Weights of a small transformer language model: vocabulary 8192, 9855 steps.
Each number is 500 + 50 x the weight over its row's rms, rounded and kept within 0 to 999. Layers, rows and columns count from 0. Numbers have three digits each. The size before them is the row's rms in percent of the matrix's.

# down: layer 8 MLP down (transposed), 448x128, rms 0.0869, rows 349-415, columns 0-63
# gate: layer 8 MLP gate, 448x128, rms 0.114, rows 350-416, columns 0-63
# up: layer 8 MLP up, 448x128, rms 0.118, rows 350-415, columns 0-63
down349 099:459443645466415427497525455415495457542422489440465478412477459499479512490466495534479475576492480508588552506504463499418424548470487481451535515490450492489484513467417560515572476561528509
gate350 099:504542452508480491498567544463509462542450521563521382454562493541547432515495474486536521536472397447529465579479430458499546490491477568437553515576590529428470504452540381521458507478547476
up350 109:466561566455443573499457454481532424434491480499517556441459442567385525494482482563446416521567496527486487506512511469470509588501528505510508500445456463611567475495419569402471454385494459
down350 105:525481508537512481624537402467513494480506641475504407550499504538623506544536562498536529417504507492452494483403688534450486530558478532486484539512427495516497605504515570535530578531535466
gate351 074:524497482439509600508477537437510488542497488429542509569533617597496518566536516679557464501396625539505534535549507530482390449569480474425517488473529507472435508506533486466473485547441478
up351 078:510387573480543404503574465486463516510537487487423512545490502494552481464591487501458401405517511452507525502459489594409534432529607487560490451449525448572432393618506611451515494464580454
down351 072:507472477512471503514446373615619592472564497518430515495530482590528547536522548440441536541505486483373457483514515519529532540513607537412503520497474504506488542429513590521565496428553422
gate352 094:467516548499447556436489510434499508428625519500562546541483513521460438458444567448524586573417444459510506501554558506481428409490398579490529537567476497394477446470524460462433469437458460
up352 099:489635416463452531484509499504492534625469532517517478555459374444579502597468566596438429542507562585504443510484487542496519520547485461472504472520524548490445499464562595485450363464538548
down352 096:470510451469506389486501548438506535525588444461479509514541486504466571531533444434538473524596535490488474471599490466501461524465578395395531575515556563498529565483516394485498461477472489
gate353 105:420409571576441532561496555497505492475448535478515581415505503431496503552527441548507449493466493563542451517493572494428662473415417539480496547513570461520431434493499596483617511492472495
up353 101:531459618572438613489487486472495470528559396531499471506437490580527503454519539510416410517474428483567433506474607545491507551456515501442468424532593494518476523507465584484388456427495478
down353 097:451392441515400437504579532516504556497542564570425548468455457546447502481412481531465517466518525554522466476499461471512484467571446529473573475478462543478513642455558520571464545481618465
gate354 102:493480583570520562501545430507465516487471330563483558518557470548481617554540416503545534624449533463516519544476587502547535563550445512455483548476476614471479534577441505624491434489528575
up354 109:458534476437438599476458581511501527510436608439490384608472578571568386441474466458446527483616487537542499390473529501532526468498522377480445515601511534554533489474495567449572516407450417
down354 096:466447457522479425466486514512517504510474518567568453645406524490524514626516552525440434495507509476516442428548495509492473445509483485531523400519546446496461444581473508478488510498363526
gate355 107:577553482503535561477602547505468400481501531526483492492495556475619538504511577531585506573546501515486472490536400458584447498483557527582580455455549490442481542523468497483505525494427411
up355 118:460552497530519557541495454606506509382537495531492593538486559574509539483541475607518514494505500440512460483501595452452496405535449473480442500539498530506505480495526559535541490456485528
down355 105:448498498451598532553534494449493425455479483496483556538527508543532473577479495574517472560569544550498511519464336450523588502580457461418379531555541428492543498499406476474554501534383470
gate356 113:573418508499527502451542456503438430507506496514520562489521474529416517512439528525520483509512413594466530535495507579480497516484526519511497514502586605487592605382474477548475433457450407
up356 111:546564509501600492529515383538454596491447522468412559485477562438500468434465514512457597540468472453536565549468498534524445445468561518548509458455455467543544455474557482409523522605437427
down356 098:530484547459527454416512622468504518545502541497414548566425561614479523521573473519500605553521530440417493481599462388495534455420493446560473559609477523457518444548483388519500545453579513
gate357 094:514450478397531578579443476519469450500555496468522497454555473458540505524465439402542525614499540519453461522501537488533488496581485459558477541498496510519490439397526476515614467481506453
up357 088:499488511465515462542510600460459530434454530502516475508462478554427448548578429539458473426455502457514467427558463533403457480361526490436517460478523453434425524515530471458455542409530432
down357 102:494546463446460513505445582566494412447538377467437422485496392501405555454520515484608445488465511567463505516438506508478445460447535477579431530556509553506525509378456456472540562575545533
gate358 104:541528550544501464587507413587511533426435429558573465442365484507461412539447507534495474477515524599542579428552452563484565597452462478483533473446522553542450576434501475479444463462462439
up358 100:485474459580555421474476562502523510512484417515502550457451626581402468423422520509526588440579552455435492454545586461467486559455472433577568482499527463468525554488524550461543411532480496
down358 101:439499448541555449415484560432500389479584494531447515571595465484461515592509526446571558539592524520445520507542454502561540483493419527433516472458549542450529590470502526511492501562543566
gate359 091:426488527529496444422483433507562409528493456447458622539427516517581525476408537545439387564513499527495334552504479570562516490473429605454521502466514494506556520530544502494465549590625487
up359 100:466481509486562492515524567521552503463503557504438600633526526459473502590470536566526436484470485516501438500420429477518437491511524436580484527379477523563510480543489542426478505525564524
down359 106:532434485522441459438455320477477460569555477454534417511464448530513545460525477487540538512502530470475484454525628553509515547482485565457497470545536463520446548483538385496449528444478525
gate360 095:491453510522591435567533584572488506523547556548507531407423453512486578503458429494513534498560426461490478491444526568481493556573499577504430545538454516436633525508506581508460472519448554
up360 100:540578557502479434511490522490484511553524449391446522628493496493483424484505534427395490501480588498545556509605536476524448435521572519503509540500480534544538433529497492523506545496491551
down360 107:443464438548477522463520546468522497479555444538566496445513464430467516547511439500472494538487446478484540535427485430460460470423388404474526561533501480545543485448530603521509510426469481
gate361 099:546544475483525569496494551552545457420481498480488502445566446488484484492499544555556429575535540594473496379480475521550563499468491558580473533491456437339503486450442544529478506476482454
up361 101:523528531545460540447548451503526516452495608453406459457485457460428474552500551545553473553467569476457503474526480565430601566468463496554482554458536523387551547456550498471493527469567529
down361 105:438498450428491425436476561524499581559521523472582537505430547521505475506474503408556557599644483508541591550469495492525447581446570457411442513541548528466462405457505503439561462532474442
gate362 110:524510469478489454507529485630489478586481532503429507558533508447427505603592474507528499457472433560545513543491531455545488482438528512473463456536423456557560582503588481536505493392505569
up362 104:551546450476556471480543485481445464530446474460518437480497444418497502551538463456424427508542519573554538523478488433547478481477478490475467445553563469541530546573453480527505476495528541
down362 117:480456531534525476542537516522568531518567495421480466447480527541496560518470516481558596540472470471414571371463522504377497532479391507521527474531513512491431490475521534454449503558522487
gate363 102:523492414500496494539588451455499563509442550421488578378476539435506595494499535475460520569636512487502579527482512488437555541472434549589540532448510487473459500450395535468490534402506535
up363 101:485461494600446423440484519443491498584473492484425524454551505445553519528465500431538502465551510513465534470408580617491472499443554552528464526376464563455469553495401492533518487549437448
down363 114:505644423487546495438507536499521568495599564449512509467487447487466418503498510557312515510582491558500523472492455460523561503573448575491531540481524542410620359534438473522488487536457536
gate364 103:500558446481482545446464493492544530564535575509509498455522503518532541584477564492502522506435603394498443601464519510466504526431495592505519503422528465418480499489601505485560491488539431
up364 104:575468480571387552447467455449532477563534560462417545503461498478483576493478567461539459513452530527456528496446509496574435557493433488567493430487514554405441425422485509517559533451384527
down364 102:525491500549514439503610457412545610502431521514454418574530530587544546461538490580485400463534453455553496526504497469534567599492465466487547439515434426450499515463473529503453533500513557
gate365 096:496525569548499504550529433545437432484496547510436514550515411460540484426523488600579501508496438524476530561475553429469526472489507416542533440620465534530543524487578428414479520395501526
up365 075:528551525495507518504476477497493467558495597562413491565496524493549472455461550578475428514538449587476535527380550367478605461506457484457622534636494531538543481524441436449477553489537536
down365 094:492448443516553511404520536498479545526532402494504478450499528542518547548518486423523525417515551457469500431432482496409536461544525544476462538422526401500525481546439590508550491570420505
gate366 096:528450492497563524489518446545475570449487351472510431519494457559550548555493481334595533549496500518548482489533554489494451615431507556490467564617522554455499494543551471546564603524445509
up366 099:527435570574451510497513426567491436536458455501554512494433532489451523488418515500523507552473574446564536588534504536468484552376473524597513486619471396535500494487543505495517559490500561
down366 095:533495465579486480527509586447474420565595602486530494532540530456506562463553511473452537522424503543497526512538404567533591439550562440572443513477499507452498464445468446436541530533591375
gate367 097:506469506482400539454516529471392519533480512490399519483522424557539483501554411510579411491513470567479473586491490544575518421502523556530407523454531487512477565547453592462484429500494541
up367 101:633487585513523429472564534459504548488582489479548440485434482517497493508565575573531512534418483485524543547495517522437442495520453450551546485539474453564447502550582435419437584478424432
down367 099:509555520430531445490533509462495415415477493414628484502479503538411485465491561529504503471504542465537557498590525627566497429596432474607492641447549484457477517429490498424478494480545554
gate368 106:470592489465464450480451440456530512531523453456440588549553468455643544537528561491552500425474564451440544453523393503540509561539478519550550473491499455439541418523549499467583504528500496
up368 098:459475495482561537465492493474469407466485501566534438500619527501389463471510534540494470590543492483496486438410508494463499452540522526423414445585480530546512514509532487513598526613471529
down368 102:428520486536503488426528438530512542629448494482437520466455420566443589568526490515528472334471461447480567489399513557446490507506408547561503507515494367516424470503498502529534434485545466
gate369 092:445428434572525580398530510521561378548408503422393535524489478520481444470535515475492559510477514381426564470526550493528505519452531531504566506436544580486489529472477432590479561540544475
up369 084:531530556441486478586433512398469570454571492452516481434462567536491473439482448462466512587513454430529503445514464528441541505497539529423466439484433539568535454476558521516564459456492472
down369 093:504588518468552456531544503506508431444467426466487526601468481548439522487556556529469476616458515462458497397522512524436550526494404500499513471404461438446556585416526376473510494500497490
gate370 100:455557470505469524424460467549485470326525445419514535440539546533523500492498593542539401443515558428481429562577443432490508498481517483385488550536522444495533536459537581488564470620488497
up370 107:505507475446468486446509473596493503438502515553467473370543446542418528440484483567432459476579488522505561428558437444556421471474552506409524538546511517415541494511498461403537542504538514
down370 103:549600565556436509536411492524501460488436504508527452515510502371504419542449343544462478477503572445424406563535570494479484410541513462500528577610510527450576542468451441425544562511545464
gate371 108:416479531480432554499608462529499425565489495443485558425505484532568435444518408508506479406502510456530465483492460511504508421406554552506597590536505424439508460505591461432484422583521497
up371 108:597493523565483449507470497517467557466546483451476530503521573462439522556596550562472545502582487607435624484514583453462494490549459513418456486423521480476552595520432384495570589474458496
down371 104:426537616376490574524533500534529663419511463515501519456481486586510527497498487526489397495516473510515498546558428473500584575494547482542536476459603464458546488470490517452543569484494530
gate372 102:403414414578507491583540562444488455516506517501523451598485325538510469569544541507449525507578585527420492484483527518523535517438569469541429476507417482460473465553518464502509501531489441
up372 115:508477484495562509558608463434549553502520525517542623489512468467549539480467441493475453507469485466508525508453554496511514476476471426420404482513526474481551552531446585511534467614493528
down372 102:480517514487527469517470483542448529478425441469521479522486488497498485478419533534437521425398532513504502520525470548485511489464578548532503499489464564522479471431597530462459476429505458
gate373 096:530485423466395502603509509568568454495522437579460481525543491544391521536491553499531519543440522483508529549538558521525429501526557495487582427433448529470519508535547470547493467508470497
up373 082:556432469500494600541439559615615459533478448486473487537484542505446453473429584494514505567489521462491526499433529458506502445559505500462595461440447514501518435548483454547464416514521488
down373 101:495452546503539549437489542610472513516577552520480555444505461498580475441436496490623356543480572587547519502451516454463495527555539447511415523509494546537472436540484465564519541560539515
gate374 085:562511510495586582468461514584502494538508519527555547532479490572472492453577495467483464393384478515498495400512408603529487519464463517414412455504435375521474477491571558536466472525596497
up374 087:477454513606575547495476492466538522544571415519479471464504571531520584499535531414472526498493577445483510421484432537458538437495476504425441496415394361500541532435555522522425453501484463
down374 086:479411496421546400473507610450587448480518536526511587573511517493470464520550534485534455504491493455514491449393484565501422490410499529541476478458413375490462493541532484426483476500471532
gate375 103:452519524457567369445520433501481497499445499500446518437475475502565466547453389562440471446546482472528582555473526471453466556532515601535483454494568490628490474552505521535538403463490506
up375 102:518527543504512471518518575490481473496555524599493458563541407565512497443465468495557512509536458395571587444522504565625415474493450439541459432535556485597490467478492561503479451449430508
down375 101:515475471497576483478459545458403556523560533466592470478538478482495509606438512538481454476440448482451506490464604455504496527493528463565529466485470486506489422427516500485523467571500556
gate376 108:606515563528498525434575501495470393507471558551479534499516474492478440383439500463530569450433474497369518495504546522494422469411470499485504522507480424508484629541481515558526506459438555
up376 087:436457505435539453586460537545502622520528460494498433522578549462467534510474495477570416534535553571605441412496475482466540635585564528467500436461461513466527477531538496524477536451522471
down376 102:407516509432549480512501558485369476477462528433431514503604436517455539445465457473526575505499488524562500445537523535566426544509527420528495455528603518513472543561517469571517399446506586
gate377 098:499517491561492478412462477511619503559459538469485562458422461491492507483521605516574519388599516528479522500436516484562505540553468532503499495478523514530524415507472536479568413406472428
up377 095:504520437534556564492542515470470568537439498490477536362518419439401506516502652511412562545538440528544550582544486521473483515445494521443514484531549595471449459501577368537503476413471538
down377 094:496557477453579469500465480490554473536404517513475457501429342450546462564532546573556486535535518463546485504516566587528529448372465585556540465495414465471485474630546560514465468487518583
gate378 093:540454494542484491556455566468386460548446512483535522514530589613485548434441551368432487444591450512483509472540589477477553495523528497579573514513414543471536466542471636546510564539456567
up378 097:478494498488468430569491522412473505532458519421458568479422478531425555444424515419516369438500564468476422363542485488436458441544477548454481458442598530488561487487555523507452476490437475
down378 090:491507549477515436566527614492575491504520535575489481523486589543536514467406507445374426515429433430467517493513508552393571482441483506483497474445494560513511555529513469524483429488539511
gate379 101:527494473458515527414475616498560548519567587529491474412517517427550522487407515503509481418511525504477538507594504463603507412551552503488456430531479387501469520545492539566434467497476497
up379 104:433409530452457475437516599478523482444492420435583490503507510615491480472574494466507524478526586499541427506579482499492505483514423515474585460553471506523532524553586479548474536515546561
down379 093:451478506523494498477542483464462476547547536426524488402563519412503679517468563509567565473435424466535457521470552590538500424494454432484535471414454442505505501458523510461453542493561490
gate380 098:513521476443588511462494507553484435426488439560480523548539544529496474583529573460509538545510398470542519447483372456539466451621535645542537569548576550500510447440506507496414407526519488
up380 092:445513478489528433537511429647545436418537467486488574421530547561529495591470592506495489504491523465516535426419480466518524494543512630470515572492565438416466457424498560524501457520466358
down380 115:473433530512551536441524496527412519523384460430461519552447528490475575445483474463509486520457579531595527512538664630521529532456492467559482469519481432466470529494479458516463509420525522
gate381 091:464509452525559582533493459524441529508434507511540509427449559494450453463489489450500471431457520413517530509552506523482473466565588433442418528409416360516549515473464590573453526382535491
up381 086:448612552498410486496559450405610530473439501448549530537502503528478579464504519514522395372580581452482508522557457529428475527474508481513494527448518480467430416457540439545477452471502447
down381 095:570517479514502487471527380435503484465521417400466393519592532531513478571448544637506518475482428465424481465509501486467559495511453467577529452495626497442534612494522485513448433521493449
gate382 067:456521533532501474493526480459553544453531430537495495472439449557544524508552456417454541436479570449512507496488537511466644570513507450552546506459444508594492616503416604522478532501526496
up382 072:490489527482456487511440494443545544469499465414437653528460487479490557510553535421521580538572480523501481490443522510468523461399476556513528556428466453487526493476512513531611522514554481
down382 067:493452382432519453505461516522492494487458484447530489508578447465407514529430496568312533428557448521441522521562606546555485405451463516490485517450590506497463515523529376519538476469553493
gate383 095:443480463480397434438485561477414582488569429537449482555482597469533521500534478505479467536391536559535471506442405530442497473404527540399495575468535517500455555526470554489458546513564486
up383 105:573497491506489493459524519522517532472579528432603507546553477513647469509435583430498539498550523489498499475496508463543527427566534475554456498557503425565465522516483477588485505457460534
down383 097:415430538505474527456482528565401509549491454448469516456519531446520469522497446489617517466534471590558530466431388510410471472471569515521522487522476498458528508465521516468562469582459478
gate384 100:479563599536482532594494484494535492485428519417516518403523550464572484485519453473493536427497498529499548462443412492538513442412429569557553547583510592527517595516543552517488506586460556
up384 104:583569398489508557455533481421444433473474430460530460493452553564479491454474487535563522551408475586516465514581546527495476548510501463511524535526485513544490508539512369559453513532473445
down384 102:431500606461565426578471401528551442510440559523576484441428445544486433582551487423599557433512525566508444529539496475467464437497515450524502492489519440462501535427509516524588392586461520
gate385 111:580463509443333495619504548466565577460459540377556597465510493534487600495458545467453361607500464528417511464478482498464463556503527496458582566497485528452583500513485476470511459463529540
up385 113:421480603502479580514577537523478575507465457565518446510484478507464509524543436468522538451486505408579548504484500461476538381599504416590454423458507472516476386472516480501491505474470477
down385 104:486584511506543477524495426458433512417509463501519499453528478564501466556444478504484533553443555453449506441546482599395545435533466559502576381487517526450466484421408562525498515549517495
gate386 104:445407553517510516551524534528480427514560523518520515507481513612448450487558530515433541545489592482437409452527585462401533528495478466511436546419511428508395411485524544515601526445543515
up386 109:498511432505573479480515490491514532545383495458392473520503439513454522424467465455438488455515469485565421644521455525569524475551529505567406511500443533573545487480530532507472572505493493
down386 111:525502636506494552497535473470539446428540393389493553512460480517485530545547512575367463523529481511476519468523626559461465435554539502582507533602535618467433478579495518471541426500432457
gate387 094:417568504559525547440549493437507446435490526425518501446467532608586470493463466449419443546518487461503554451477493515518519552420471535564421444540482496499495494593463570515563412517450455
up387 109:461604456448491458551406508511496455506501551511466467533555430447512512520519457412455513462468453430469582362546408446532477459442411487381550442512533451541487437500489540556565527479512424
down387 094:483546452484517433500553501505553538466557445481467609487469495474571500483429471510561636493609483463457420619472511482441451475519496491568519518461486473596499476529459437512431479454525540
gate388 105:493530421621439444510530543511621523425518540553360517499499438455512491516499535451503455476424523557526475470498525438493514393576558447561451496523559501418487474569588468466535365549506438
up388 085:465480477499497524529518498494544655395511498539495467539502520461588464519550555567437450498512435470477530503435587460584550393514504489437523516521562577451417461515544493496548476542570436
down388 105:458483494457507545515440537513516520561443548532504552527473502499491473447437494410470550659501395382476483469473512525521536559492449473474413485505528531572456469549470589517481488453475427
gate389 108:480530559572434478511495462545599443530540496506474493422502327467546563489534444542578477578490509472439585468569510513581538394562465575463559495542446523546578549477548517458538494535452385
up389 116:487442486397459470569576463460466475439522523462489534553449532357420492571534550512536554499493473515506528583509529598443609502573556531490484450466503483440473458533588452558482485461519641
down389 115:464541397446504502526519430530590519509447512519515495525461509498431506543477529512506561446415552375568420473470439404570448556498538548483529516500574485525555508531518632520468476453522607
gate390 108:505512533514388460467506552465559444443486523488559557545445453489538448492504398601537370448490464492497467426483532511499520491465435581550459494554537588475350453568476441523563482468549501
up390 110:473472550589477472500458517508508543552576509530418526539461466504599495463455529459568481482477467445482429514488409603405449589431515451573535569432518460373552520458489585426473506608477494
down390 105:432535455522565508467492504569458393483453455484482515476545602597494531469477587494469526481531561536503439555540508576516508494501581503530504575509532512442564440491523486428366536435458466
gate391 094:442540510443531536512509512520524585513568471475499395460452447592584405560475581493447512510604523491500517516569453534532586599582436517484561488513520513465518473544579517411510557604538582
up391 096:417563453539537549421437498446428524500447505400522549525503478536531470545434455478508502543493518495418541619500462573492496511554423478441473543558544525487586584466587488545522432534548536
down391 094:440446496454528472470586480528620531511493424486474432393444461465494403480471461556480476480548529483508531455506548310435506500530551453474476528485494541441513562588498502482512561435348536
gate392 105:474500488528489520663457531495529490591459508483492530563449465523503464508500466343485504465484526467574466557553546419454505482454501448483571507443507523501533481391472461486442688553479542
up392 102:502486542494433517466514575401500450483518493515471465554490542487500530389481531487530446475462448495401492481565556584469486549549404426532466658459528466568527522512524556475448521528452470
down392 100:499479511368566504634425527384522529517574459577486536455473547494557437625479518396503476428509506441538515539483423545435507572400468541480455470559475490424575476496548444529437554525497574
gate393 091:449476434579368470545550531547439518520494480450488480498472485461487562480449485530563585550550460476484448486554564439540486531626387436547544492446518523551561490532583495502486442564589483
up393 070:435449466551536502499484525460454523565506517462493446499457512478492540485439524501542488551627449401461405529474576512475514495580395438498511476470491523603493518523524475514433397534537535
down393 080:516487534456503462512548465455564531598467539498527546500469494424475514472443594474486409490517519550488592530408535535509563476549490557516491454499519526574485419498392518475571491470498497
gate394 114:602487441478557559553540436504436416536479533560443562518524475528476469513519486508485506431464560490446585411398465488366510509548503473491534502469461561525431526556529469577508526534517452
up394 107:508479553512521483540550527486507480553497463509501626565508550535515426508489532447551527503538469494599455510545500494521532543512524539506576580509425445459460527534548567528546526600503551
down394 100:534485498406502485543445507369544516446530541480485540492530573453453466493508400557460553531556551518447501493379497534557452489583494453487499500471435460544402504516551477445508516404505495
gate395 109:542517530478564548534446458542466521518456584475562467451462499488498484508556498488540480432459450534558540531478515526445466522440493496447586524507571396393468510638474523495465514483583434
up395 104:469407495476491441463507556455470474530520442510465444584451479504564415593535473498493546511504554569496528478457504477529573494430429412442509539520464464538535463443471489490546587492447578
down395 107:480488553438477473455505408525443438452543480535520400424480476415519497539501490577459572538517468518470663558509527591490502503515559431514510523432557533507430480480453516560587585467463546
gate396 114:506516464517494571352492548521471495475535540573433558548490464474579528571445442449575496497419567513409518520434534540496487432490504506575515446554493448484419552460478468520472374447522535
up396 115:564511566484581541509504495440517554499440572432513499448435512516421543581502520488545537453516492552512518521564518560435405521528617459474558566472482490511461466527484435548506584568529535
down396 100:498558466508537486559531598529592363493548477535473557523486515483430494486437506494537520447519578501476440551490516582477528423469433525477450472470434519483586564476536556569537543455460594
gate397 109:501539551522473442460501452445479472530448518515471500491514585482469535463523481449502493548439525506508456513543422461529403483594456517563543518525486438545547474446492578544593551513415527
up397 103:523550479468547517509570476509560564466575540431432473533556412520519487498458494529453538470502474428523468456507485512521520462459516454506467528504499525450548519483561485517460363516558479
down397 104:459583570538523481449433478480550493513522418488496426500490478463559492380494476536537439586413480450542518442512499482566476569416559515516550503557465521461532528544456557472558567458575516
gate398 099:521474539478520488476526533511429494451512553511504450497494450538507474510409468624486438493485508513497500514532462454588439580515500542520492452462475511482593537392542540532520506601476456
up398 105:437498483436494506542525454538520452471517456509469557436422497532472499529426501557480528494444448530529510526430509466585360541467428512529442461424554454495509526370464478502459546493457440
down398 108:497468571515514535487436520524495476468617496464585587494543496527463458427447519526481489475558488605496480478516497482524410499498449540509495585499552529605566417381444537473518482538465423
gate399 105:504545514465437515495544491486485512480587475440480420521463509510502519531545493411418483574531517482424474400493414498500376530437467582457541485466461510411651495409465402465504508473535516
up399 115:615491510499534505469479516463562580473597545448538501434374480512540517604455440506570506503501451507434449526549445580499479503440545483476563566579530512376521500473515466537500506546470504
down399 102:448569587486490472467552407537567524491440531518506466513491588442489514422519570491471482495471531491487573477518493519473403547433551563436503421497378508458437461441474453542561519495505476
gate400 106:470542461476478498527521512454544465531496442439417563346496487528560405466487565459495533442520605470462460487602468543414385482477564449545502461442486515472471628609453480523570510517583515
up400 104:403459384489418483515468556539453524455513520505545557515446526506544486517514598467507410491443539510564559475537448473498569414489565473485558507535533582555493508457532546465454528487490469
down400 095:453492515568585490462432436530486514512449534466498411462544470446464714541455466436487533463479423441451488474512523478458404561536461566484488470515552471539524568445470496488527559463492527
gate401 110:423488572534373556483560546508473459510489510541482466441483482491526556509429488546593490433605453459494519536504578440538509598515503531470461502551590588431464551578448465463492438488523549
up401 103:471438467570448542347510608561486468549483532574487506452482557415451489458505496476516461541519560491466404478583437482525561503470546473593392452485430482397478552519481519493601539459522516
down401 101:515466456477471477531434460519465470460606529530480472504476444547551418577588459478594550534470465564366443449470445514470506480504474510495453549464464512421489489437511477507537507571593481
gate402 097:480595448489466515608518504521523550555555483553592456518569547420558501532513571584557428496575548518493518473572499546527493397614418503428506555417568469460510376473595552466496529520488517
up402 101:410515532405562442500434462471579453485542445397421501503449537524496446500584399508507505468520501510528461565484478551423502448505489465532547438604526527565418489586525496516508631453486445
down402 102:487544464536482543478476565498574492479472417482558536526502453514500549565505508394484442562446482458496412447418556543538451488568522450485428587442552455612499547448506506590510507610490480
gate403 095:591420544505475558607439466466538538556545457400570502541550486476534498492523501553561561503489495548532489560441536488510440479515550424441493545430470518583550563477489505476483477505505503
up403 084:458471533548595492598520581476524480580501520502515534456524482469487434445543587514505460563511499545531492578509436528539517410571487467518494495432501554525523539483506431566516497451490432
down403 094:528518543520534496499471518541425399577448549438450521415546519499559481511526511437511446579533519455486517484540484466549509369520452605432459548460554471459546524506447429444478502422468476
gate404 101:489453534594540524493507440543424471585600523507511507572521577508470555496494458487567548468483475491504501541556524499408431476573492464487512540516509620552448521481565452435511437494574535
up404 088:475501426490588519453510510562504437566495544482520435472475514482552507553508476523517462504467553507479458443551495512399534487494477512469487500553467530542473420481544408538498438509470547
down404 109:501502504455499427410539597482542525554476532462447491496532510469489566591523517507518458402503631405526519507435569518509424483392551574600516469467545454458602458517487463496463449519557462
gate405 113:599430421519516509498462513454413526424554439548454510463458485547570476522499437451537535507556444529551403576411522475502534482533467481512368449517525483513568435559527510536449515487517512
up405 107:461448489546523569459424554375460537438532547468481495556517540626433510357527538501489504464412592542412492481453461580473499503531463534482465516503431572412502477395581593500531509570506464
down405 097:512392558388489524537524416484486512449397418509521440490498555499542531429591453470422542566500491476439518413545482543462489561453465458420464460483480513492592474575580518478443530525471428
gate406 107:461538541544598488613440540449431550509594536553505486525473416444551527570509498487472538519528520470433450499483453484524624547571591547532434484559479561498448463548537554552596448579512561
up406 110:549581533488510525567514444492469527484520561552442585444487497498418522483466431417486573483550485470506513396564520525422420484446517457469510550496506511586555529589546373502511501448479434
down406 095:527544483513637566496445520546464481457541529506503413547500497514500462486553449554436513518544494447424505543387455487560627508580477471484491442558487498648463393546406570495523458525467542
gate407 108:495545552466502491524506429537609369428535541594553448439483505595523511520419459479566528518540597493588473591570556509464408440470585477568479601514490427485481494576515528527552458534444471
up407 109:467498531568515483510541473459531539482548458509527501487573545556465454502408522576503532589377527529492521556551478540477613577533460520537531455557454493449530439550497595484474612456421502
down407 101:503454516590496492500519415457523465611466551516572470444498519394437436538505415516472523510532518458528471493463479497576482517448555512592494604476342482508538521636432495488503585519487450
gate408 110:519525578512363517468572524492409504438549504478402454500508470550443537502471440499566445646518490414425554488542502582468527459437508545494448526558484495456602471566570607477518498493532484
up408 094:508545408517424540396490559547547478549589480569463549478508473421519469634520617502460449445580488488485515516472546542527537497506501449507458484566539455450423488523545596395433515463489492
down408 096:469487472496602506504474448567525506460492362504528436465472464434686534410453470525554540512501535481581496551511493488472461549546585602473552512470545497459419490503488442607590459449505450
gate409 103:385573511431488539525582469488517518526438457532475460505457525451510547551465551517579489504577557608631566448438481478548588507471467477537506545465429517436495522478568545466548548508512532
up409 097:436499516530588471550522478486518587524520483530494473427469559495516506553412571481513571641518522527639589478547584435501515483492477476475524562507554454420438510475576444511521454552520546
down409 110:487528531528429502483472425556553442532470501556531433474433515491618520407467461562510435502561611543570483520447455443534414465473447447463578467501505470451550499456527465473584487466521484
gate410 096:499496529532491575465560511420575467479397501504512482530523468531537463569522483527567545490593592617490477502463502451527545551460457490535526535464533547429460553532442430496472525534531498
up410 118:499451489562491509500470454581550399476501430517546500461481557542429466391410506500478490521586573508453550510522564533456538578410601525475480487513511511485499503533575416461461558510527523
down410 105:501475535553532586584504494585388478530533542520492516502544477532449548557543493523593570461582508554496454480438433487488412468554411459529507544510495579485438532537513572565478549490513432
gate411 096:425522472540444517516500472541556496473448545542383565434491547574444519512376532451421486466556574439536551464496476479551553478490514522453466547491429526495517503586532454479596605509499509
up411 086:405574442457412441466576515468591533509420490572450418435521479565378431415476476483431495484472505471562472469525499466554517491426478522465534545523637508435513468454444519494531619525585573
down411 117:530519526561558515523396620503480513510528454488571449504496523471544511482558493597506420518469460527502613513478641519524450472497488486446516571519559488487515449542417426531502473508501532
gate412 105:401442427509447527525511553428501462488466486516461476555509499589491554487513466466544505478517412433468430567545437494473563500515441477440591484531391480520515519352495476481567555491590575
up412 105:471533389560527558520474582512466600550522478528535482434507524513471483509581484539510502515481461489471533455467492539536505347483582417451549546592558504462477515481471436492470469527546463
down412 097:470412470497503527606523483549529498444488450569523580546521473526478577463443549499485463550425444448505482428559446519509532512496490559467474454476501370481512487414580577511497488499494434
gate413 097:425390525526526564539528560617538399574509543498567551421436425506439461579450433568519500527512518474563561468460449512480534470483482606574427502511572518516487559461521489367420474445536525
up413 103:480433483433476446486497496541524410510424458468511457485442519496536504508480486529468384543538556477496463533541517496467489499563413446471474519436459558541587499496445488488560522575538430
down413 106:478575498512523439440513465538469601454603542507493526520457476482517563454530515386606629434439484566528512547439501472537430604496636557450517455501529553577438375502530558574534553471490469
gate414 087:495537546458452547570459414554494469471593430539492521403532551499497575466517504460533540453556602556449427549496463639622550461472463490492549520539478516504539560451486522450524540569528495
up414 064:475543553436476614563520458462440485536501436473539478420603565532493564485466498495493528473571563444495474525494484574528543453464430416499557478603508542519496526410472423468476559625506522
down414 081:405483465595617528517555575511491445488427587484530546549558477503463585455557582604473416540510440452401499533522521480568467432472466517456483530473522502436563440504417546518444522537479538
gate415 092:413446535513499466556449502480506561466411577587498431511589577419540475569501581481424562513498416498519451474415570586523623527515458494556453472480520478506554460546575496544489500442569509
up415 091:530471499554516517501444503586496485531466562468512517554509498502567538495493437516496491518497420562499504445510451459432453572531470418527459462538478528498534677503502423586477510575547471
down415 091:443490500533488455516556522425484604515464446512526494517507546479479433567521506425492583498512516460508435498492652528450427535460471575510487481491482494560492333481592494459457523392584467
gate416 077:377514450454529414487475528582618550473490463448444494471597457525502510482472499586488557507549541473525522377541494480546502447466476557457510374502510454497519558425498497465510424562445475